Each number is 128 + 24 x the weight over its row's rms, rounded and kept within 0 to 255. Layers, rows and columns count from 0. The size above them is the row's rms in percent of the matrix's.

# layer 2 MLP down, 64x192, rms 0.125, rows 0-32, columns 96-191
size [107 107 104 108 102  95 111  95  91 105  98  88  99  96  94  95  94 104 112 123 103  97  92 111 102 102 100  96  94 105  98 103  96]
[[154 142 154 141 132 137 156 133 117 145 199  92 109 136 114 129 111  96 190 148 110 127 117  85 128 131 127 146 134 135 124 145 115 122  90  77 136 127  93 130 120 136 117 160 156 125 146 104  84 118 113  92  90 120 107 158  85 127 113 136 166 149 108 116 160  90 142 161 166  97  84 145 117 103 102 114 103 140 146  73 134 115  99  89 137 108  87 131 171 149 126  94 153 128 165 136]
 [180  80 114 124 160 124 126 139 123  90 124 150 124 158 124 102 139 138 132 102 119 159 117 117 143 127 128 110  90 122 100 123 106 115  91 140  97 152 130 165 127 108 148  90 150 109 136 149 134 142  86 182 134 103 156 119  98 117  95 114 107 159 113 120  85 126 147 105 104 103 109 126 119 101  87 110 141 105 110 113 126 126 135 105 109 116 156 121 127 129 108 149 150  93 150 118]
 [107 117 116 128 144 120 126 126 129 139 130 147 104 106 155 147 100 125 131 150 150 160 130 170 129 111 130 112 166 129 133 125 151 147 140 143 165 125 102 130 128 108 117 136 151 146 133 141 127 128 131 101 177 156 145 182 154 139 113 122 133 171 133 148 125 109 139 136 126 168 152 104 171 163 134 140 132 182 150 112 190 128  91 160 135 165 108 110 130 147 148 147 133  97 160 103]
 [ 91 144 179 146 120 121  99 101 150 102 139 154 110 145 129 101 149  77 117 118 151 137 169 154 123 126 133 107 123 134 146 135 126 148 127 138 108 177 167  94 133  98 132 160 170 147 129 155 134 165 133 128  78 128 143 134 111  91  87 130 128  62 124 136 135 110 123  86 144 139 123 149 143 105 122 136 103 142 135 135  67 149  91 216 156 133 111 121  81 113 139 123 114 134 121  92]
 [137 118  83 127 139 121 125 135 172 142 130 112 106 128 120 182 131  90 124 113 139 111 136  92 116 137 127 158 167  91  90 136 135 127 137 135 149  97 156 101 123 116 142 114 175 108 161 104  98 130  93 126 141 164  88 140 155 111 157 125 107 124 110 110 149 169 155  88 132 125  76 108 128 163 125 109  78 143 172 106 169 117  96 137 142 136 115 142 117 141 142 184 122 132 131 123]
 [155 140 123 127 107 137 137 101 161 145 109 154 101 107 162 151 134  83  96 108 184 121 132 132 163 100 126 139 128  95 152 141 151  95 155 166 127 113 169  91 123 134 181 149 107 142 157 150 167 105 145 176  85 147 102 122  86 150  97  87 117 142 133 130 154 127 134 114  97 130 123 108 127  89 141 139 113 115 157 127 131 119 137 147 105 142 112 113 134 143 124 145 120 183 132 151]
 [129 117 127 175  88 141 132 116 144 182 109 154 126 124 135  99 132 175 108 139 127 107 124 169 125 156 128  88 165 100 177  53 102  95 125 159 120 128 144 138 135 138 137 111 124 108 165 125 108 151 176 128 139 130 139 155 157 126 118 130 120 128 151 113 121 133 126  95 118 157 153 122 109 148  93 108 105 103 115 139 134 133 116 103 115  75 163 132 109 144 120 166  99 180 115 122]
 [146 113 105 111 140 123 127 124 165 131 142 138 113 186 160 154 161 141  90 139 171 168 159 113  94 128 130 135 120 123  80 169 122 156 122 137  99 108 136 134 122 144 133  69 136 158  99 104 120 161 125 119 172  84 134 127 119 146 154 112  89 135 137 154 140 139 120 114 166 149 109 198 115 120 134 129 109 133 157 133 110 144 168 112 157 169 143 119  93 148 164 120  98 119 162 101]
 [143 122 137 132 108 110 104  80 107 122  87 160 127  39 148 103  68 152 114 102 108 116 162 111 155 102 127 132 101 109 145 176 148 168 160 174  71 159 117 160 125 117 135 136 113 108 135  93 100 125 121 148 138 148 102 145  99 148 133 132 132 164 126 144 138 156 164 153 151  98 163 119 100 131 139 137 145 124 113 126 141 144 121 118 139  88  94 151 129 117  89 141 106 127 129 113]
 [144 171 155 152 169 115 168 138 136 156 147 132 170 145 128 118 102 138  95 100 128 169 181 117 158 146 127 149 119 132 134 130 104  89 114 155 117 125 115 109 135 171 134 138  96 146  96 115 119 157 114 140  88 112  95  82 167 116 133 140 150 146 147 165 122 141 111 114 121 174 108  97  80 152 146 142 141 137 137 117 128 124 174 150 177 166 136 142 160 113 110 102 114  96 138 151]
 [122  96 125 158 155 134 122 159 124  76  90 115 120 136 131 135 167 115 163 128 114 137 132 159 138 133 129 119 136 110 133 124 176 121 151 125 177 119 115 170 130 123 186 189 154 131  96 129 142 109 155 124 132 137 148 137 123 108 156 116 130 151 125 129 139 126 123 117 113 157 110 133 150 113  92 126 171 149 114 127 107 123 165 115 129 157 112 106 164 148 108  59  97 140 148 135]
 [143  77 149 127 116 168 109 145 131 112 190 125 106 117 125  99 123 119 151 132 119 140 127 130 116 145 128 112 146  98 112 119 116 122 135 136  96 124 157 141 124 180 144 150 150 139 120 161 122 140  81 113 156 150 123 114 180 146 151 137 127 112 150 106  75 135 174 128  98 137 150 107 114 125 107 177  96 127 104  83 115 110 143 122 123 108 133 131 135 153 171  93 126 165 118 109]
 [102 138 139 127 101 114 190 148 109 117 113 107 126 175 151 102 118  99 109 137 127 174  98  92 143 138 128 169 123 153 147 116 137 120 188  94 157 164 102  76 134 117 100 106 152 101 107 118 129 135 102 131 125 141 100 124 132  73 146 116 135 137 141 101 160 118 100  76 164 119 107 133 120 155 123 147 103  86 117 144 138 129 135 125  98 112 120 145 150 103 131 126 140  80 137 148]
 [122 125 146 122 155  78 111 123 122 144  97 153 122 138 133 146 127 152 111  93 134 152 141 124 121 136 131 125 102 117 106 147 122 111 148 152 187 133 128 132 129 157 132 118 136 104 114  82  93 108 111 170 109  98 101 149 159 122 128 131 171 135 127 115 151 119  86 174 159  95 141 104 102 123 188 135 119 104 108 145 112 124 136  88 128 125 123 129 128 141 157 122 162 150 158 135]
 [172 113 104 132  93 155 150 142 116 160 130 147 126 113 128 138  83 111 106 117 130 116 137 130  89 176 130  96 158 136 116 131 143 136 121 107 172 121 135 164 126 178 164 108 178 119 144  87 160 161 152 134 125 137 181 141 138 122 187 127 123 108 185 108 101 139 123 136 105 145 141  71 152 128 141 132 136 141 121 148  66 135 152  98 119 105 133 138 108 108 128  98 101 175 116 108]
 [171 123 106 149 138 118 139 138 162 172 167 117 139 163 134 141 106 158 100 162 149 119  98 160 162  99 126 101 159 134 175 110 111 117 107 166 114 148  87 168 133 175 151 136 117 132 111 139 136 158 122 113 119 145 103 108 103 143 141 121 169 150  78 126 141 136 145 142  91 110 175 113 121  97 140 136 123 142  92 178 146 132 149 160 110 120 119 186 167 148 111 147 111 148 131 122]
 [160 163 114 126 145 103 156 101 110 152 152 130 142  94 111  96 144 130 147 129 130 112 107 134 113 130 128 210 124 143 128 148 181 155  96  69  83 160 153 130 129 153 136 122 104 173 128 142 156 119 105 100  80 120 172 162 108 131 137 124 134  63 118 144 137 107 118 141 139 142 121 120 106 138 153 180 115 102  87 155 125 118  91 158  99 100 154 136 145 131 108 114 119  87 131 144]
 [117 135  94 104  94 127  98 185 191 125 101 136 121 132 139 128 158 111 105 121 155 112 128 187  99 108 130 132 130 111 103 133 113 152 141 146 133  80 150 160 122 141  86 155 134 159  72 129 138 187 143 157 134 132 162 187 122  87 141 125 129 125 107 129 139 164 122 119 109 134 110 101 100 155  97 110  98 136 163 156 120 108 117 115 125 149 147 105 127 114 121  99 172 150 133 123]
 [ 91  79  98 104 138 146 121 113 127  89 129 111 168 150 140 131 123 125 117 108  83 136 163 182 115 152 126  87 159 118 142 137 150 156 138 142 151 116 157 111 128 123 165 146 169 155  89 113 111 121 130 123 164 144 144 138 103 120 114 121 125 118 150 138 117 132 164 149 136 144 109 122 106 160 137 150  91 154 128 159 144 134 103 144 106 134 151 115 140 139 143 152 144 120 140  79]
 [133 131  90 121 170 125 167 136 104 116 108 134 124 148 121 111  91 115 142 125 174 132 119 118 158 129 127 132 106 116 153 121 123  99 119  99 141 110 104 131 130 114 118  99 121  87  94 127 161 114 112 138 150 139 121 135 130  89 100 132 122 139 122 134 178 151  68 121 149 129  93  91 112 147 129 126 106 151  89 106 127 109  66 101 116 138  98 133 161  95 111  64 172 136 111 175]
 [149 147  74 113 144 132 138 124 138 103 144 162 129  93 129 145 136 120 115  86 169 130 134 142 119 128 124 118 135 125 156 104 157 157 112 161 104 117 148 111 127 119 132 119 136 130 182 124 156 110 121 138 144 134  87 118 101 131 157 120 121 117 159 112 119 114 117 111 103 104  99 108 115 140 189 112 121 141 105 117 164 144 141  80 127 115 118 127 138 125 139 110 119 153 165 196]
 [114  93 137 131 121 180 117 148 107  99 175 116 174 104 145 143 107  97 151 125 109 131 130 113 108 108 123 133 179 117 134 139 141 132 144 154 134 153 116  89 127 113 124 158 110 131 127 120  99 130 160 158 170 204 133 144 157 119 159 114 131 123 158 131 112 100 148  82 139 142  96 152  99 119 109 107 133  68  62 133 129 135 129 140 126 153 139 140 116 132 156 147 110 125  80 138]
 [123 143 139 106 121 121  77 116 134 110 118 149 125 113 131  97 162 157 152 108 126 138 141 136  97 122 131  86  87 130 124 168 126 105 156 117 161 121 129  86 138  86  71  99 123 100 130  92 192 115 147 104 115 139 138 158 148 153  65 158 126 129 126 142 136 124 121 122 132  94 119 119  95 117 102 107 162 127 115 196 133 147 157 115 130  72 137 103 145 101 145 103 119 107 120 147]
 [127 109 112 109  78 124 152 186 152 140  66 110  92 131 114 122 117 162 161 140 154 129 119 136 162 155 129 106 142 166 144 143 136 111 106 134 151  88  86 141 131 118  68 134 113 109 107 151 111 111  83 135 110 123 109 138 137  88 158 129 127 153  80 125 145 125 121 120 140  99 137 136  86  79 118 106 133 103 109 124 113 129 147 111 121 134 114 112 116 117 130 139 122 136 134 101]
 [152 121 138 132  59 111 129 163 118 135 164 131 162 144 112 110 173 173 109 101 167 128 140 117 119 127 124 200 121 110 143  89 129 131 114 124 138 139 101 139 129 141 128 127 160 163  84 161 151  95 186 143 124  98  93 150 140 133 138 127 115  79  99 114 131 135 110 121 127 135 100 143 132 152 124 134 150 122 131  88 147 118 128 167 160 166 117 145 155  83 102 116 170 163 131 152]
 [105 157 102 156 151 171 100 111 101 148 145 125 140 104 118 115 103  79 177 148  48 130 153 148 176 135 126 122 141  92 161 144 142 133 111  78 156 138 144 109 129 135 145 125 116 166 125 127 106 108 144 150 151 135 145 176 105 158 129 146 118 109 139 100 142 134  94 182 117 137 136 152 137 140 108 145 119 122 118 102 144 129 134 115  96 148 149 108 119 110 163 132 153 161 113 154]
 [126 113 135 118 121 142 119 119 172 153  63  81 136 125 133 158 113 104 129 146 145 101  93  77 139 108 125 153 132 132 119 121 103 102 134 136 111 149 143  94 122  74  89  97 123 135 137 133  76 156 145 114 139 150 132 135 148 160 126 135 135 147 111 171 104 147 109 131 113 123 117 107 117 158 135  63 165 118 174 127 106 134 154 114 131 126 140 105  80 102 171 146 154 112 125 127]
 [ 95  92 102 113 116 101 121 123 123  90  83 132 114 170 121  95 156 140 109 137 171 144 126  97 105 102 126 156 121 101 106 119 114 150 144 125 148 147 201 123 139 134 102 114 101 160 135 108 115 121 108 171 161 104 107 137 128 130 131 167 116 171 139 134 122 195 107  98 119 134 140 147 116 111 106 124 167 135 118 148 119 132 144 132 138 134 127 117 104  88  91 150 131 148  73 120]
 [113 135 125 116 178 164 154 115 179 128 142 119 158  93 111 117 140 135 131 143 127 155 135 138  92 132 127 155 112 143 100 177 121 132 117 115 108 117  77 136 129 119 114 140 173 104 138 116 121  90 111 115 120 116 186 105 109 107 125 134 156 101  97 150  90 171 139 144 143 161 138 134 106 114 111 134 176 126 103 115 114 125 176 169 116 139 133  87 121 186 120 137  88 115 138 149]
 [147 128 173 176 119 153 119 168 135 122 143 114  96 163 116 128 113 138  99 141 144 152 114 112 120 113 127 122 160 145 119  66  90 106  84 110 121 110 105 139 128 135 108 133  97 167 148  98 141 161 162 114  80 125 120 127 168 151 136  96 135 155 127  96 145 133 147 118  79 143 147 175 117 163  91  91 174 161 172 116 120 178 136  84 124 135 134 113 140 120 148 127 162 148 129 101]
 [123 171  96  96 153 120  95 118  80 146 141 122 154 138 137 108 163 118 136 165 121 125 145 151 129 181 132 128 191 106 125 111 124 131 118 122 132 106 169 133 126  91 101 109 123  82 116 121  97 110 111 105 126 110 133  99 145 123 126 135 165 162  87 136 145 120 141 138  88 105 189 150 138 108  96 120 125 125 127 166 145 118 122 128 125 139 152 127 145 122 140 136 128 135 128  93]
 [172 157 152 137 145 131 127  78  99  95 124 142 122  94 132 116 170 125 162 171 117  96 124 151 119 128 130 106 121 115 103 129 156 141 138 145 146 123 115 109 125 140 112 111 124 119 140 138 128 132 101 183 119 112 153  93  79 123 139 120 136 101 148 124 140 163 145 146  99  70 134 109 123 112 176 130 165 138 100  91 105 115 114 152 130 114 167 159 112 132 100 164 167 148 116 108]
 [108  89 138 116 178  97 115 174 142 158 133 165 129 140 140 144 121 138 160  92  85 154 104 100 113 126 127 136 140 144 121 125  88 111 132  70 133 145 161 121 131 177 129 143 113 153 152 154 135 134 118 161  93 122 105 138 135 154 156 101 156  76 131 112 113 119  97 143 151 137 139 126 176  88 123 111 113 121 133 130 146 134 123 141 110  81 134 167 135 146 129 141 167 113 112 138]]